Each number is 200 + 20 x the weight over the matrix's rms, rounded and kept within 0 to 999. Layers, rows and columns count from 0.

# layer 6 attention output, 64x64, rms 0.219, rows 51-63, columns 0-63
195,237,224,186,193,192,189,182,204,162,183,200,187,191,203,194,197,182,198,200,191,189,228,188,221,219,217,226,185,206,218,187,205,192,185,225,179,175,181,199,213,177,200,212,208,242,195,191,193,191,214,254,156,214,143,175,177,215,193,205,245,193,167,196
201,177,214,197,206,212,225,208,181,221,204,201,180,186,180,191,203,190,185,193,248,226,168,269,179,165,182,222,167,195,198,215,198,188,198,216,189,203,218,203,224,195,219,194,178,182,226,211,187,182,202,168,198,200,201,155,199,176,239,178,241,203,213,173
202,187,207,171,176,220,221,196,184,189,201,182,190,231,208,197,198,178,168,179,167,204,188,191,196,195,144,215,200,193,209,185,143,211,212,199,193,205,199,168,226,186,185,177,170,175,188,211,221,167,190,211,231,199,166,238,195,179,242,207,209,182,186,171
186,179,181,179,215,187,171,211,183,223,195,171,219,211,174,210,225,223,203,207,182,173,194,207,190,178,183,205,198,182,223,212,195,205,219,191,187,227,213,201,171,202,168,179,203,176,240,190,176,163,158,222,207,214,200,197,232,201,218,204,199,217,191,152
172,196,190,196,219,182,186,205,224,176,212,173,213,231,197,184,218,165,202,206,177,195,218,216,216,211,235,208,207,228,194,214,233,207,187,250,184,184,222,216,205,215,173,184,200,194,198,173,207,201,212,227,189,182,221,207,164,218,172,203,191,223,188,181
152,174,188,155,199,190,213,198,167,245,176,214,200,200,181,182,120,228,182,190,172,215,227,233,182,243,211,174,198,224,209,244,194,203,207,225,234,228,203,191,201,172,225,165,196,192,222,227,245,189,231,244,223,165,209,177,169,204,205,208,192,202,192,186
147,198,228,232,191,160,199,183,194,186,200,183,211,232,174,206,209,210,204,212,183,207,188,206,193,201,215,207,195,164,178,216,245,208,208,208,213,225,185,212,204,192,196,209,170,214,217,197,179,196,213,213,216,228,212,246,187,226,180,195,227,238,168,187
155,199,215,232,185,188,176,194,232,183,188,198,157,175,191,211,212,195,255,205,245,189,185,211,206,186,188,179,203,204,226,196,238,191,181,183,203,202,217,215,155,189,200,236,232,197,217,219,187,206,157,210,186,196,209,214,210,185,201,183,185,188,177,222
193,158,198,253,201,205,197,195,213,199,189,207,216,185,210,169,186,192,202,211,200,205,176,205,223,216,178,191,202,142,213,186,192,226,169,174,206,217,203,215,201,196,176,202,205,215,166,216,233,216,199,183,226,164,180,191,192,210,217,184,201,232,188,229
186,186,175,178,195,209,160,187,182,233,181,191,198,192,171,208,209,221,188,176,210,173,173,217,233,177,202,219,197,194,211,221,228,192,201,223,202,192,276,230,184,164,222,170,211,189,220,197,197,194,180,226,190,203,202,179,181,207,211,176,175,198,229,207
209,167,195,203,203,204,220,216,245,195,193,220,208,214,182,187,229,156,219,202,218,212,205,149,217,228,181,250,208,212,188,204,218,180,176,204,176,183,199,188,195,198,213,166,200,207,182,209,193,200,206,232,177,171,221,224,192,244,235,174,186,220,216,214
199,192,205,202,189,204,188,186,191,193,204,206,179,205,206,189,172,198,181,194,197,221,169,218,176,202,204,216,188,166,206,230,192,198,200,182,200,212,201,196,217,210,196,217,178,194,194,226,204,153,201,197,216,155,218,206,186,180,203,180,229,193,181,181
207,180,209,158,207,197,200,187,198,214,226,177,246,184,202,186,183,182,188,175,197,214,193,229,199,190,188,175,208,224,163,217,191,215,197,213,212,231,189,200,203,200,163,185,187,207,199,181,226,177,194,190,184,208,207,160,176,184,201,200,196,188,223,190